Weights of a small GPT-style language model, trained from scratch on English Wikipedia: exclusive self-attention.
Each number is 500 + 50 x the weight over its row's rms, rounded and kept within 0 to 999. Layers, rows and columns count from 0. Numbers have three digits each. The size before them is the row's rms in percent of the matrix's.

# layer 4 MLP down (transposed), 832x320, rms 0.127, rows 449-520, columns 0-63
068:551479533398316458524535520538517510568455555509591484557474447504380518527565507590383517472462628495577434439486459400489562499484488469576459463625468509564560504547517503467451559465461503
101:427466516547509505590540412487537486417534515500560438490497456441535489492452520472459500554480472571412519527446415426510476553498541383576592500477515482526481457457465525499530454553574495
094:547456503402399468616432501569530507492413551519520558513497562498590464425490469493513514581460507485428536503501574416578465620528427467524525442461480527565543547580490469459465533510534497
099:485465467505551463521399447494427446455550602482520498508515537607534557478550496487482446466498461434545546499461578426472490440574485549469540518468540481491480519528430409511444522473490474
042:554538587528541510522549576492503526559486495471520580512504468475433491452545618535495475486462538579534467497472458447581477499405476608469413504514520472411490489475469450529539631538618510
103:450417455421524494476434533497395587555598471441452488576496460473581520442563472547528567451481520636485443536514455392494541536517471395441499491548503451582537544548466529602529493426450579
115:533494538481555483568488456469526515457487417448522534511501396485469486547526454493525537545545538533598419537538504498462620418503592486431583438520421411417478486582508414455575479462586446
102:398483536402475452442509512466513395418481536403543580507609584471514498493501546531628527508532518558540526461466590582455567458477527639521508447590507442478441544532543521545467478493543507
104:438508469536480514506520536592567491483424501492429468538532497472479499441474430468485476444489523490498437469418590491544428494516503447517429460497406411473528553513456539430418420558525556
064:504554522436464537557466395547550472534560445538600562533456517490424482510528499442549506501473496482455493607540548556473463582611508485446511518473512563426589516405531442467504470490400480
091:487526607446584543540513530502496496483466450484566442444443477586570494412528486504489492471492466510556508393581525383464431433500391515510547544438381480523540540506529455513481491503551519
096:451495387532532539451489520503510532546548480539595504509468494550526381476488576453462497383468528457406506584567531555556499546525641555498565495457439495455461527537437462540531498520457509
068:417533500462523569536498471509486582468425505499554449491525348457499530519531459548493472416520430448518521425537528519534491516534615503566486568456465419461514492582559508477387620461498505
079:405465554486510519542521545448526479428493442543514497490549506491528536481442450464545458466488537522488596464418464456527523453500519548563540538509489503580471390516445575470498526470561539
107:524590531460456473353461496514503521492561501612436538569560496565464521529489399507470556463472450555487495430456492513512560438563532526592494544522559413541511531489553612590471508508513437
103:547471425520502494512490445516485472484532444583531541551495496609499500504499600435400467453476521548565545502496550514473586482463466582455366477428478472495461534507468424526428532493473492
076:529578529487604432513555481494522562547484643412508585415474520512460483446561483419510450453483466491636442400465464425396456562436490496416538488453543507459620480550455438485455598543468531
084:461484574490585472577566540440502478438425587443519551424566658576508527450484482534439506431436557499569473433390477573595567426453449565586559536483551531461429557573546528523496528514439522
082:475454512430506414454532523509469563542497542526515536491502433492488485474503474529430551440618482483530519488555534564512574528442504464553471472461501540401474532543480432509510492520504414
078:433546500551491519544480460444548550520513499515516499497526517533567538424520520468539486449490375509536442477462450499494394496486550556427542590476540486390527547473531479487483494589540421
109:473457449553577496442472482533494529403551396418459499561576558580488522542429499512602474554576479509483528421449516505412562451495566447414507526444482461530413450574530512413397548529482442
106:477548509508464557532462457467571475543541453504464623451518466492427434491500507519551494598600514443464528476533461532569566495512507600525486534547485498538448510452416566480516492406433491
057:520446495458535518501550495445516514509490506548511516537601647441496400457573504611476492474547518524527520474539441525510455403458562508481481579502435569513473489544572540430564558544489439
120:514500447485562515390441490526514466523447489548542530498569448428464491485497486462507533478451474567474445569601473485400553532531562497581635524545482533604487474377511505518480444561576495
097:551516495501528441382536500436480499504496502520477460463594467552512499468480460471557489546380436448487536465472510502384493474587547484400555521539480499445492455490592508530489506497443625
105:514498523615463581616487521413561611483480552522510475584459555437425633549518570459424464518492473469593521459545446516441528447363568553348480436417488454419560536486423499503564417471500486
096:452558545537512537556424458515453542576533595485455527506510537533524480520519471481538564447534461551507512535490500459473576484508384464427529510384497493437488423451603444509524457507453542
073:495471573484584569478499464537512574452436368408568479476554417451527541506451510458514457456473506495481433552544512627475504486527473561557495509519559503561604420589599561390546423477509531
104:505509508593510474468538544486527504380464498505447547513494468464515537515672399525509423581503595485466524509516481523532540521493540527534525509533516441417519573404499519463512449494455419
091:604487586517495458461520513515548577502469469498474502613400453481470512492460521481531432503466585418358510320466529584501547559566556601441549514476489425465468436462615560450551468512564501
108:393467435556559554461490590561497503452456427511608497461537565422564435550411533609528523529571465506472462563481467567476523496529432516446487567523450516500473481373516451543527560545439519
101:555515546507491548483469484460501481511508569493500463417451475461452484551482480435481538527442540400530515425536497524455477453533476513531510447526550516599535463480462397507532451514500466
092:555542543442444508471532516551557402506422493508674431513517507471330478351507489441506539512513447415466443528449460513538591516404540573520472533496571466511483475561408474478443417519518458
117:536493573457463573617521441530534530477470498511399566448434485440475512514605476544536463466452483438558531627484495535561509499375604444524543531510554529499559459411545464467453414488550370
110:453522455451484474494450466566459500494457500511487490555500504441498500528516479438413544512498564570554477446504483538491502461519460578558436449530466592541465573588495542544479405544442416
112:415518533404551560382494470499506651527472470500546507561508559577480502529493479509501441516515470512457430464494541500470477614476414510521555459532523480477522463551467506432539548562560524
084:520476499431514534594475499487484524517413517461427534480514481466544511511384575485457609527582547517476480629575507425472445442526406537449493378547488426611448514568496479527486474510463555
103:501484493494508510504507521390433469504455562523506527406465422535523508511591511491571518423470543516518471460565415489446439518544398507505425541545547578412431486612508531482512503450549491
076:456522513483570447535496452533583492491512512524490500402440617471534516435471464463447492611492565483457439611477453492501462482560482551420468339565467465465511543425537571528461520482501514
103:425392446506530534417540501426462512476578543507534469520653471435504420422537409469466441542488533478592392515426552564523533546562517445552580394462472519546482482513487423475470535546495442
124:573544579408525535417465472379450486525545464539425444397447473555461474448486484523541578525394523531493496397473472499466498514512452480466563518506550561417542493548472515445529559381528478
080:447559488469597416554510405477485486511566435486612417533509532525534602545498550536478532489496499532565410550443437470535494482530469450480429464455485457562506451510518469473507475622546521
080:522469541459350472451533502487448548514489484560511478452494575493459595532493502499501533439507521468571509569488448518387476510520429499502490505525500461518553479523541511546453562457541559
091:496541592427503493446513566482464525556547506494546525592492560469596455482617436523579490534577581435457458504568526546462479471496479457572448478572497406556454439455531584457487457470493485
094:470550450529498419421515534520472503508491545458438468440568461496424509584493575456555504490430440515488610435475465449531534520532520558532537464546537567480543426456454465554546494531465424
105:457538569477491480450587514533524483476440497499534455472477463484392582476502544527556436564604540448537520526603557564551463476528473479536503491535554526479532481441526502588455524519547477
076:524485472507524483463416437477489473361442462474520431506400545444535563465459554459553556469488485532436460479599433508625541519482596527514464543593511482518551501516520500541547539562565473
124:465566498536449495550516445514463552544585508531489474470503560498502578467391513520479542481516473578470579418496474508419502446596458529537465383491458422441418464564602474448533406495489536
105:370423491428436404487413424531493568494483577522503512507508496507530526524554558511501532492430503432549455623410550544457480548481433451497527437536600486448570534499507435464474600503405477
091:437474454428422524356501551523493496511632444506489522448376549440398504487437580474588381490515515502485498509460547549522510503539481465571498503473578493410489560487504484491535576488545533
128:565468451538516419491548434525568479514367419577485489484430464532450517512449532524565548564532499517444606382460440476496493480471582512529508513519498523534534502486468580428597493539579449
113:528492499572501566532433510504515502506489498540435602486523539453551485525522590509506525506559488544523542532386423580457492491557448441479535507495442473462420440573438584438480502567517473
093:431477597478455520526586465478619416488512586395496392487544532497488546508428484430471523547491476512511504404486505596547572600499456553490457529474420485584542527490632464443583495500544337
097:539498618590464479563447410343435475443613432568442535482468583560472495491599627400449581470472533474480368576556512478514532553586459451525465429475562609463576481464426529467519625518449531
103:507595461618440552457502524452456556497479431537559497545544496484414527482542460455461535513569486451527522550470479450470413399444547494536488494557619469527494489506486494580502394604480498
085:541505519525520533494381466542542435466529470560476449520601439438586517505436559533517510377528517414504549537540507506531469558526368480387436555517566455444608502604495427464442397483502480
085:470490440529459525485522420448459581471544582583503530460469453558425583503544521454597540455490563504546533428524422621448513474434481491425398522544494514546493529482520449468557447563471454
095:543504436388540528483451440456512487528548465526500484483494405542502544537521496490503500518391482493516449426426510581457558549515539441562498555571560495557374521462599481611483525481574603
103:432520504481521544575459382506384594465500563474475417526532450585467528481521382494452535419446490507447472493537522472484532548420414496427604470556565550458503469525504475438568531467511386
107:442476453409505461534526492508420485446577561481524534471518537496413445473501579495494459520475579448501544570494497567626575529453484388549528518507606430542522475543433487566618515458541508
108:563525496439488525592544463578526575495475557460579479570511525575468550487428597488487557502545411490562558541510402496445512512436464449429524487425441540518526516518489486462454462586512459
069:473497461445419468531504502485558496546462427580488479515520638564492418501446499461547560525444524469504485444552456505471489535449469465443523495568521474444465430567519500470492475544427481
112:606445514502470519534551488509610545477432393434385481470566453501465491534578454474407609597452460452519541517484465493473544475444464536511514484489475573539505445454445496553472447456504495
120:419525421413524518545547548552456482429504534442460493403550521541469537509466477467472508605492428453497448560524590539517499497516588542471519431543463572443466470527565494532454442532588526
111:515502574504441547576527472589443483456496413490414518428568460434478519559462451510510582465501545528537501492472529488471555445462491447484564556517503506501438469560561436465589399425588465
108:503541638434521559433518388537511477464502508438559509491479417571431554468470490502634546480430561535441574492485425492426503481514536463507546500597503569529550502516531572430454500498409428
084:366480559541532547494480577441525410499446542579559442547439493512479385518433624479547520438496575511552481451541448536469541516520492527497502576433580498517516540516502430572520473588517462
105:466515487574438487570529490447553451483548455608538455494534508466486589575523480414438406608501506518407594443464603498484479502500500472437453594482506517464578428499499527501540454500457521
089:530538441397502481532424503527478525526417393442502510409568476515480508463493474422515426435539551452295471452594442499522514544478589486470563615558491540550518506543484484550514487526437501
117:507516461589444533577563568419504499613562470562485506450578475465569457426455487517555490512501616513494658458565614570555491472510530483502523404419603492448415508518474443503496513476481429
106:462504544471495511466501402507495431403458462562565576529514439534586446554427448460481448520598498481470507491569421392501537577506461515507466529557547378492429490493523456513539557507515543
103:489412529599458435481561469526504588467441608511535464490479455480453360603481548575513526465530558548479537439538570472500461531447532556532555514555427525455458576505343511486494495476478524
# layer 4 MLP gate, 832x320, rms 0.152, rows 450-520, columns 0-63
104:526430611467503430501460530519561441552594387573534510527468590471596498462515572449439490558474572473526590506488451476525428433479539601507457548497411443550476501510506505474586462508498484
089:443512462574516488480525476496621378562540423550487477526534581533467406490517491436477519451511446541496494459615390527504463481469576497564500605522656528574497514507591517391536470414499522
101:489452474486549521548494494542522516404478497489556455438468477522469616460532431537389525493534462529567479548490472466485445493494502444561469460499483501519513573476504546529438485593489497
047:470554441471432529524550433533390550562601486528437524441593421424461445482569574479524495466499520564465481474466477522484503429436457522504358412477504423449515403581455487494484629561502519
100:541449435551480414520431520452549544530523507491457579547451593533542367498479469578523536560493477400558461510546529423488618516530485501497544498479538414498516446504454512466587512524550588
117:498391490540455584466544414453468441531508493501436440434448508445574555583406525490428508527509452468506487490623540486351579560413454475458438495412505500549464448547494501511510459532486540
098:478418591401489506621556581505605482475483575496541555524582472576477503457547458471519585479531500492478405507574413468509528463510513545496567533445480617435479544523444454547515478482505475
104:501531506569538489496384467533567499463526456539565486468595412475508570554505450500488409576567470504507525512532507410448566506466456528435465481489592576565474481529478530547435519546572486
062:506483418499552495527475604511458551530504506493510565582544553492549570507445463437556413446527500523382537461564627469531398474398545491497515566559563524536541531438491476486493378468562455
089:459471515489432498558555514464506432491533580520463438414490550495395486458444492488486368579470507538577508526568478525508519458414474560518534402487492497500547448485526585390514585596495464
102:487561523500497603488554517509540552512430572577547466597493445559586561473455449527559444551447486509476618553533542584549451497577569517492508469530507508491465433491530517598472476503506457
070:475453564505379437535538527490626514506506575525493584555499560569435466480403503443474540616499436506497433536541476508543570533443555481493571536388472489478423523457403541452512503556517549
069:506532429500534482553490444505502425544481428525531489415529505534603528518527557526466557533482411560475561464489511509580510575443394518537524555521507458468551518582470500489566513471572484
104:547591537555517373607561490382459502504451597536513521509489494378565522489546426572490542492474473524612483414592411592465550451517481578532477480539457499408457537560454494531494590503530465
100:469427459498444517467563567513499473390467424489573493563421542553420527591428547481548478511518503507537659504505493492511543455513481543451411588424542428525565522515398521414506390324510468
075:550453524613485618513459524477489516503542482533515465542497523440450449580471537582563527484546484514486491524495480427599416530534481464493493563397406433523500581469505484462517455531523600
076:481533503490494488546533531503542439496392407513614488454574497490610505618453467470504525434502512507474450478416424588498548487366473460484423455506477505392441480537536481521483463405481529
086:539482489507451489598585478431566446523497445469486547490433516556467487463602503539535502488547504501420508407425512548481472440492463482474453470489455520432498558496462459472492484500473453
072:494463543488453475518440477544541490511484513557580576481500576473420473497529529488524447459498427438524543543478540487486529557451436624465518553513535535497569505528468389552505578484468519
113:578517434555501511540485411525550462472490492511509517517488493569514411531500536619429503566519563439472562491597475494486550517383476474508466511542416435442488515589487425484500477615485592
109:509489485501438488476516628438549549478424539413441559529447488535538479520467520507439513444476528492506521366397371496402526476494494522540499502483441518491488514476526493460530413487490604
056:519507535612505493516489426419523474506523413485568550486563501495533462445541537497439439489499524405422507488458489476404480545413529552496509527490476555526444461478560506448486496512441496
109:544497514516517513489473511424419542507483515491532490447452462533457547484436460481398456480557515514563562432519500528523515414578561449422454484492475491469457565569566467487484411409497525
098:540508663562448587468462521485491558548400473454433484547571444533561455482447530536489479511448564639462455532515555568601528487485497460594491518453551516494518485536431538442637527433464405
109:502593499510509516552512508469542514497438515584505494627496565512492551555505457461518553382543572599494447526521412525529575481460483500466590478536519457494603555466460497498569479506576497
090:546580556478495517598524494543521449568414459461554507472463473489510478517528432476510538459514584482544499438432367403495618456528421472384498601471584513478520493510558401450524518523467499
063:493496414537455497503512464513481471498570508562506493525558465572459592504511523419453485522472451447545487506460514520467540470492554541474453550483508486499523504404493471587567427568539504
093:469620442555498499520525511465484478544564528502448563530569424576405447431557494471459512494606593507455529509398487514451510421486611431534514513452466470496576473496496479576487474453551591
085:548505375420524494488504349539426533456541531603531518453512503427477476583561467496620504464520593539514402459505448478461560517484493438506488530513495466487576619584485465458522532566515546
108:562444561522612490512452475472466490431512421539493439517472555457555487528569479487517554429510517543617552465539483515504444544512445483461531464442460468520554462446520475511487398400552594
103:521532557518514474495484486459556476463437551474462499508454518585483546559564518468480521469482495398500444491500576532522536460458528534382513529388510502442560527479501523584505468514543531
087:434563552547468466574563554529499519519515516504499477573531464475532431497493502452500532501391436472548508551515434506479374504473612439472480498544515467561587447567499509559585552476543530
123:480538525573484460472499522568480482424493561516475399617505439441595517489486539449448495463480476454506476379435457431454388511548448531482515519473429439513454539569545393517520485459484530
111:488481461426523445494455477456520522381401498533406491494482405437612565447556506494542386540547575492555494525464573456574515445479591574521482503452624515517463451529461445523418533491539500
115:483512546487385470479508441422407560417491486508505480494467401470491548537525538518531571460488568536498443502498505469616503483562458557505497494484493526489420431503517520426463498390499464
082:461458377521460451503519482490519525537458454569477522485442428519499586481454468450456501567563481491427450383493561415566493497510462510470511506518525473506532435469486479642505576386516436
111:493525498419454514482425552472440457454481483592512521439543501519427587575585510517450443483647499515528360519447543512450531485482537443486526528575511566558513454535489427503518484532579447
077:519440536543525472429636528564571471522529452446499466584511561492490493533387595485524462563440542575478434508511477517551526487563547474469508480483408440540426484537517573498463556461532395
113:549529482512580479517557591522426634501468620410404563429569385449500529501481482495508498499468500449473482461496460439538510543570551507517519491513544498555490487502513476507397573525581506
126:454509512526473520530481471473575567479416661476503476478527526479527529604530479513484494521510529538561505478431558410530524595464520482514459554526413430519542496499491499501547388523495513
084:462549492500560468551492547426510530514494493571465469474443511525488479555542473423487582599473451527577533610398578515460496496486426482467542537495410644594504619544534480445504434501471612
082:472455411544474525593510528465504542447544369409444496499464416544491475551514456367509537496491440554428479510544483525581534504498622598562564497516552555423426493507533548554494470357489455
096:488501472485473466465396543447402576469482548593515592571526491476503465547577553454584497502533553583534556480386506405392533505479448582571490623485398484501566548543521556482516519472450513
092:622494554436480419455464588404576552483486508514477529426479567542520545467571446450523553573568501484554466391576573551522470497499537458557408500494557498471567515491487490486451482389471504
116:533529483492450562455488502531453474483516410429521533471535592479529481563552553481402509483479589445451496477617432510361442460508604597494505513429467505521518562532496474589519404509535446
073:577441483604488456542556584492593478535507443478479475449534530537472494527446578546462550477602511504440412467469404491398532497373438536493461476487470409494447546503419452573478560505511568
113:552464440548570559610514438481454475581489546463459522539513505562501464494420482481517520514506520468453512522590567453552451485526492596520480448443442433459551417469386507512465443552491543
097:455580528511446443522499453525436549518468452461536535422519505543501496483512485531506489516454488375428488478478430507495465466500638482507534535521480521466496504462523478452557574462530446
089:458494427499477606527521474531515492451456463443463570516451554496525520522535555474614474465440549486515504445573474496493507487546497464496459461480437593531476538483560455493581445470523484
127:518434527562460553532539407539561480618579566426450463524513553475515524498540566528496504409469476457483510409466551499569480479554521549530497491522365549456565497527425514559533463519503418
108:536534535486508470502454490619573485631548485570426577484484514533540492524509418456605460555428466542534504498497544549490467541529479489454469534518490548514541504490514452533434528483532531
094:602431427492494541473542463533465619610574491488517454648511538623547454579496514495520488555460456438497585448476533530532425505440549458537491467462473409502511486512527502582495500531466509
095:392473540445496465559464494501540512555487541517463499540586405427556568517512442505439462376449515525558455525495514555563577514591488482550508582421457503528525516449525450559466451525429566
109:480507449490480548515559439519520456557505547528558499472439446585532576442468572508483455536470516380518507439463475572478514451571581472425468430533558493581378382476434557548539436568631564
078:527427542455565493438584396499397525492555552421589519488497546458530489464502517538543413552437484524505462404522515489516626455390450474491516535471551530463539525493572494466604446572425553
082:572452497525444513556503497459458464518519442447596444497440385524569463450583552536482489504517531527490467383443531524473477440496525520444495489514507474514509384522578569595464442579410556
104:536382430517507489418429510448598478396539533465473534460581535472491524517423543461532460590566535509544519443439477493474529490532496570539607513556446492460505448497459485445616494560449407
112:491416515501489490460501562424503466467565559543545542514581449533441530527444468538473500535622458573629431437618507487494591539519533525505461412589417550575477503481497511460457578518445517
117:493457398476412519450446512567465509491499543450498581492461608553478493537435560522481482485506491526551483598587531569500442434538572550459453509493496527512538519548471486596521486515470463
110:501575440388576536543626546504469520450466461510613484432461559562602479493431483521573520539559430540388479478441490519469532545494556558504460527497611545489575509473468473536520469502463480
068:454468508605477440468532538485486514479521572565479421554501368492439523421557442448474450504508467543490523484591515555491439533511572564511405535430512617597470462470520558453529534457485510
097:476540457468473530570538498504457547491434489580507519504498492519401489525499404570575441381498461546515535540412445475540409416535497471402524485518518522487450506403531514433552427478479466
124:472537480454532569450565527549421471455434449581491444498395526468517514492527404424474519472464582524436427361445432516474465524490585481504465543515520486460438481576591572554472472572502530
109:540472453469612463447536452502439569467557538544385481549513527517485541506466500521481558554634522447538556539520528453573498462502516520455500454478481526513498473448468489544536508534466584
100:457556470523531436483466582576496515437606563527414462461401538464519517489419510515431511457669565507434462541417539450466453547333474568467477562489516395556425521543544579506537449450569542
083:518478489541495421488558473588486627558519610566582522466466514529449516477434499533496535461639424486483507513510421515519410491520523518512571548563496516516572504459603610499522484560554422
109:544459475500609499413451463472470485445584529455448541561588510482488438483404403355474514540548486685513484481548559489571505602482544468476486506505502466437465510537501431465529453595443448
083:506545465528548507529555463517557460489460451464506469504428477472505456419411394427459564530507586508444509422511457404520448467516549483469474534459536509541469522561587404463468556546542419
105:457469423500346503495546549460557552537542431456430444489473575491572597476575425496536480515553519489552503509577480547572444589533427398529579487511465540472473485567503516561578489460440449
103:530585547508504432453559380548454539488464426475534470458546605587567415471500467447551436490517490477530480429469544592482466485564478566621476430471499495508448560555466596511509472533576488
092:485461481441502564483584518373493497505477532514497519519544500580417572548523480614530500517459526507522533403497466524489472555464422490493534462434552560445585491464526518464581480522499570
# layer 4 MLP up, 832x320, rms 0.142, rows 450-520, columns 0-63
101:580510538478586457461557435518481469549470459516480569502477617483474514442581507427507602567499661521421472469475430525534415462446489591551471532508481537550529401483363534544497525421550496
087:512528480449426524510481488521471497477507531479460495526510428450561537497472492533576449443394524438463562470485516494564624523501559570435459410458413590450470455577485468489481549572525538
104:475578514457546440475500461583480572523459434441484466539451461444506474432447564445397432459435586531529504605457504467478447546500435555464518477521496527465510521343483480583488495424425586
040:448441521460483443545451570599574483451489471523506441501381470607472498561483497568531497555515561484541504571519524523437412475463546566559467526486456536438380468512565435474567444512547513
110:497508533569517475532400540496446488541459527400562384501455368530556453465496525492507554502447477430515523458518577529597417544507451520547497497512536489518520529572467450470458461456497422
116:544556502504466452539449507489512511544528418473468487482520566507537451451623571531562574515463564501461564462380483486599501523521586532549533600513423483457512503545487497430512547556520511
098:497423569497394471563438506515534470555518473406545504536521452641547553479465535450468439463502459497479490510454481453441441433458559510486411479481545485533513556450486568431480621602511469
105:532590580427507599480480543499448475448548494455490457587485447502534514456466439509500486428371468530443423594500507499472461503481528479486544419454485479476516530467520408510428548498455535
053:498525419503443583555477571486507534563461426514546568435481605571499534470457380429582480412565478518413530533538537488490444490387533465489492548573492572476452656459509453633527397426462481
095:430483438513483505489534500578490508515531530439564629465597623442508449467542521552576582528461525469438552516417546480614510512421579405441487559547427541542530630493509530536526392465574555
100:492524441538496585578490468532535478430389516516507443467510559490505465557446467637480564530460561441512638535452562528528590531451432457467431385471506470506467517445495597524492512481514501
075:550560569577497491465505514530421565517499371457517563465468537536570598487537421478512514477547579519399530477467571509461388548468488513509415462600444553579521513511455458543451517452492554
075:418485530456526505463537414438471481482506616444488391532502599452452558393500465435527517478421490569537459444503559454520497392546475470430516466621533528448427559543532517436536373481630510
107:486629540451408575446490523472530492510558431480431499518541474472596484466532449469412524459456606457490540613515520360512529524559412517436482530542472516560463480535490433520436442491503507
099:544542444514501487468524545502586505419509503540432571467440478447423629464497525509550535557459468496613529501585567506501551352446510473474415443579551468517504507510470436526500435510518515
073:540440581522518384389470477553476491577529634396447536461519538499546515478499500468475497447353430510537427525467518539494553462556513503486452517559461444485425451504480486485460574505511544
081:564499538519498487558613510507401466542404415425523522430514494405523456495520488520499560547449529450586509567411553550539507525517472574463482477456440545519523510497501535450470542356569565
089:491482492473492488476648503412582413439480543496524541562433529492553521539497467467541515501492555463486427490472426565592587516512513385498509494521525608502421543490405467483546475484492457
080:527458535423467466466532560521525538410483464435425497532512499423539477524498469417542496615418454591500460512445488445570535423487507510546494408573504433605523553506470550622438474485474617
107:461512496548493421504473494489601459516492549501539491543496509522454614372459445416519417451428475510502540555487572482485496463451569543484502440553476483508550507605586487523440580422574498
112:530551470582463540538442461535392493481548480539479580497469393468431556502594532530522454494459558566469497504493535522510518491486456486528561386533516510469486497458471500452446538481527533
057:528446513460470491539531484565542478474529448496526453565484456420419482534462607460451563404467489507564590500477475423550457389491475541518436455562520482487430456575473494490381586493500479
116:499490557453497499485416514401530470487488398530532554507537523413532589501485453560571494417472492458397478600467493456418504552445409550566541528482510500541557469375434469534477598471558452
097:479529555481520563486566537497522471494566475550483431486503431458461505548589571480502580477584469490532460511545474525498381480553511469583502458448480453487540478430501522451519532557418487
119:528540521405559439504491480486507506555554449459459565421554514468529469465472506598484522444550493481469453498504529555582497561593525472605456435503491549472478458509672555475520565434522458
091:505537581402534457527535442529520424559491467542501468511484545447562488474549491519450558508392505507574508459489462503445534460557570479445561465488522558485519491538582418507452455576496432
069:531519550510612551513459509520516578382445476483496532439560456477555510426518510599480480483582556508470505511519464477475583560567486540542563528567502547460503526519494465549444515552420425
103:486472455495453517525511482535530527488539458515458495504481526444574575633512534498539484441475544381461467415561623502528546512435477491474462576513505518506466506505506492559438534566505548
092:462488612512491499439486515523524420498432513438503454546460532529482424467471509476437495552488496489534574510451527510482601445503445539540497513370535482491454504506492544512467567457386403
103:507542479430534530497527405599615510501415421577520477484481496465446549559447506457517490478572499468444550562410577534579523454471493452456460464616491455517518529530398426438429452537513535
111:445557557502501543570572488462423582499556495532549560466564523451511450511481469595444545483523525483517468583469464444491405463504522588435542579496427450629480556450487494566455468516498608
093:410504469540519537504566548567511541538524492536610491477537565472493525576514564470441508493463533387497504643533439513472543548467506616431439472559517466555547575536535496494573555548520582
111:496588547433521599574517425443378481454435422544489509495520507556431581495529500536569375462504463564556519535478517514482561436472537526581556402478537559527501482400534498431443524471462508
105:461459463520456540500511530464424529404488492521562545552503480606474438522444464473535472405446506521502605463553569483435583578590512388482469502479524448468506438418620514515443536514443477
117:590511403543476431518507495537457504444457551518489483534466520504520418423473499555517545529485380425540513529467476557559555506469561443413491509543438558522437509468517375461588488487531462
083:554453532453519563524501453428483464438508555436499376532508526477407414461519500472486540425538489475554560576495469529484495468632502510477517615456501616524466488492440481414480453554524517
106:475583449470497558562485527463367596519518497469453444392459510523499507537478515443561514464582521451482426557511527469455600566515545481474496538475489405460418487510508439451526427477528512
077:534546462456635504466420576492481406500486565418557532523530542512437460439543552539555445413501582472489591507498464431504495490383475539444472551507497565526504459489478427495418448455490509
105:511419562523468487509557424504473431555444493459475489493498497456589560512481612522504414454491520459402497514457541562490528490405468526509498487484466525471539421495519465542462540479446508
125:563547459414530392462486537497442471536482483487526513470445530576584522379566432565485449542548499456452418501527507612491439372527483477565506405510519581509486523537434475446487510488506488
076:526474516400485508495512564473486456485543474537480564442551438584425515470510490500457529508374505420534422608473548488477532438468484410560442525465433496557512384475521533395528528535539526
079:458573472549529499609468513566494552406489502540482550476492472599497445541479521480480425533536550480481487572511444445614489450575509505620467534421470407514550494509497476557523434477460522
100:492512477565507577501493455395553560522504511432435503536419522489500601496437501498469448485450385437514432466462514437536467498511536472514425557518443492489493518547395523493512432471529468
089:489510472552496397514447432521362444451472467500559441583383508479471499440464469501495410512444461474423485495463464463498452553511541497568547583525510444494562514415473477481471530580592521
105:485419489494515522543549538537517453406508480456476502487485507434443500551517450479545446438469423517394535500610482548507586464520460487507511543517439465503550482441537457535450465544546574
076:538486464447478588507487465589511428528480527607464560509493459498497486456483447495427409544542497449551508621468579522450537511487572468513477481419484546447507500557462533437502494500519519
123:507527508596543572543467517432467557462525513496521523547422533546534411449426478516487471485502414513463485472469573471594504338509547570520380499440489453411425459442574533504479469496524503
104:545427489506523536566470452506477560494427446466519477407517458479485596484479494486506545467566467513427494432541491520497363489464538477514515515472483484506479571533410487472529580433487466
084:482479455539354535434418518394495586532525522528480476453436484648512510454435520469605452519504513464510591573533518447521480518580518481452460492466385506545505552521549498418497436587512530
132:459504473398515394512508476503475490508554456446518522429504518561500486498466454474561535410510524576486502565530577484467525553490518469413499471448565486444493538593529594451455503436470519
116:507422507458523471568475505523557482563462522568520535397431472504584555466481458428599455448512441488476516547507555518551500470595513481470449544512538538518485523516553459608468570426471546
093:450508576437523566505575519538470491453505518532476562483409491437499526460483492495362526498573389501518495532462508456554586570517513526387470494405433489502416500542471512547482532477640483
094:463516448511468492488521503630510521585534482489536548479538501371465449529527442600512493481515445506425544509452576421446529474575462561489521570426511564474473527502521424559535469490506481
112:427489499510511518522557477536553541480563509618484529515580540506522511621507532505429528413442560539527469433401467581528411526524462482440489512467501532486517538517519450500526481457536492
079:473473456519447507524486587428453487502538486502505492443588555434579486457510464516510464516468501500570511445557421419500459553473474482460417484546513456499476459537552536507482521448490452
086:467556526509412481397386511509419398499483568477470420403479453539428381501488528538486501430553542469524536454523519447427562523477508462497494540538463504562508426494562544492494519449582486
108:449483441454494503505576456464462506463500497502539507416451526448482453473503503504562562516446528422514562481519588578442420470523582514474585523515555625513500561476458481451524552499506488
104:416477557591555546487475470516452510536452483459491516470357530508649484520550505440540517456454496477444512511399448462457386484446493542562447544467490537555523480504524455465552416431496426
120:452514566629471500610452486465607403486447502589549540373566463454481362540473451480477479580465478482536534482516441503446503497539424515443477511460407417470500474511475572570557552621478513
120:528541434589407555427516549500403466523523510516502488500575477449504460482491451394605547445498578447524411558612580526483460527529440465497478494463489481558540525497526455525484506521563506
065:446495419459433526492493523545532516482500538479436547531566495561456547482521413551448553498530446492432436444601503527512390474488600483474452528486542473537477447452496508498534567455546482
107:515461570555535533498464483493494437525566508453455509465473505542565495451499604473492625444486550540492578455465541483441536431401536554481438547468470450455523492445528568481549570568416466
123:475366468484533537559492439524516534437535597458511461411521460495363414607481537412493551579499471446473517406549505516537535511460475460575468434523395589491557502489488482465493618444415485
118:456454526484542445518519497555514496483386539474569463630434505461430606497548458416454518458477437531499566518528435512412451505492508519413503451534422535475473474499553448522504512608480538
103:478408524513559493507475453486525537584547411424488523498473527567497529445509497486488488556391408480520540497544487578535473407517410465477517452513477560524545530474468518394525567499452498
087:453464485561418554489480500469458430492515572542543581588515485561529587423434528575456499449468551448472492563505463509455547449479482523532490443574396553480502416579514480454502478446449411
109:572484524497501521590546436466541552481585492522468482402577566577535445504585486561547509540519473562519506514423497500543379581497513479575488530502506557523635530517480427478501416507382473
085:488504581531466418506503473503549507460471588533586495436541527436525531562481578496572554460516476514590608512575437568419464484493375529521489484549494512447527525510470564477431431481526578
106:478543515419370446481540404565460518508585497470439418463557487439422504476571501566526570463527460533575481471522478498538468566609442420482559367512620575471595533503589467410525497478460468
095:448531451563548544465512524465561483581516582447439514411531474475438655583562511554448513515474434466472484495509585452520443469479534419555478517552472517551588605463512500501507463496459510
096:518528445481431436538510462596523402587571508440537438487397442499463342481478425440449524550522447480435467568508494527496483435486609479526476494569547470524463520442518467442469584433504437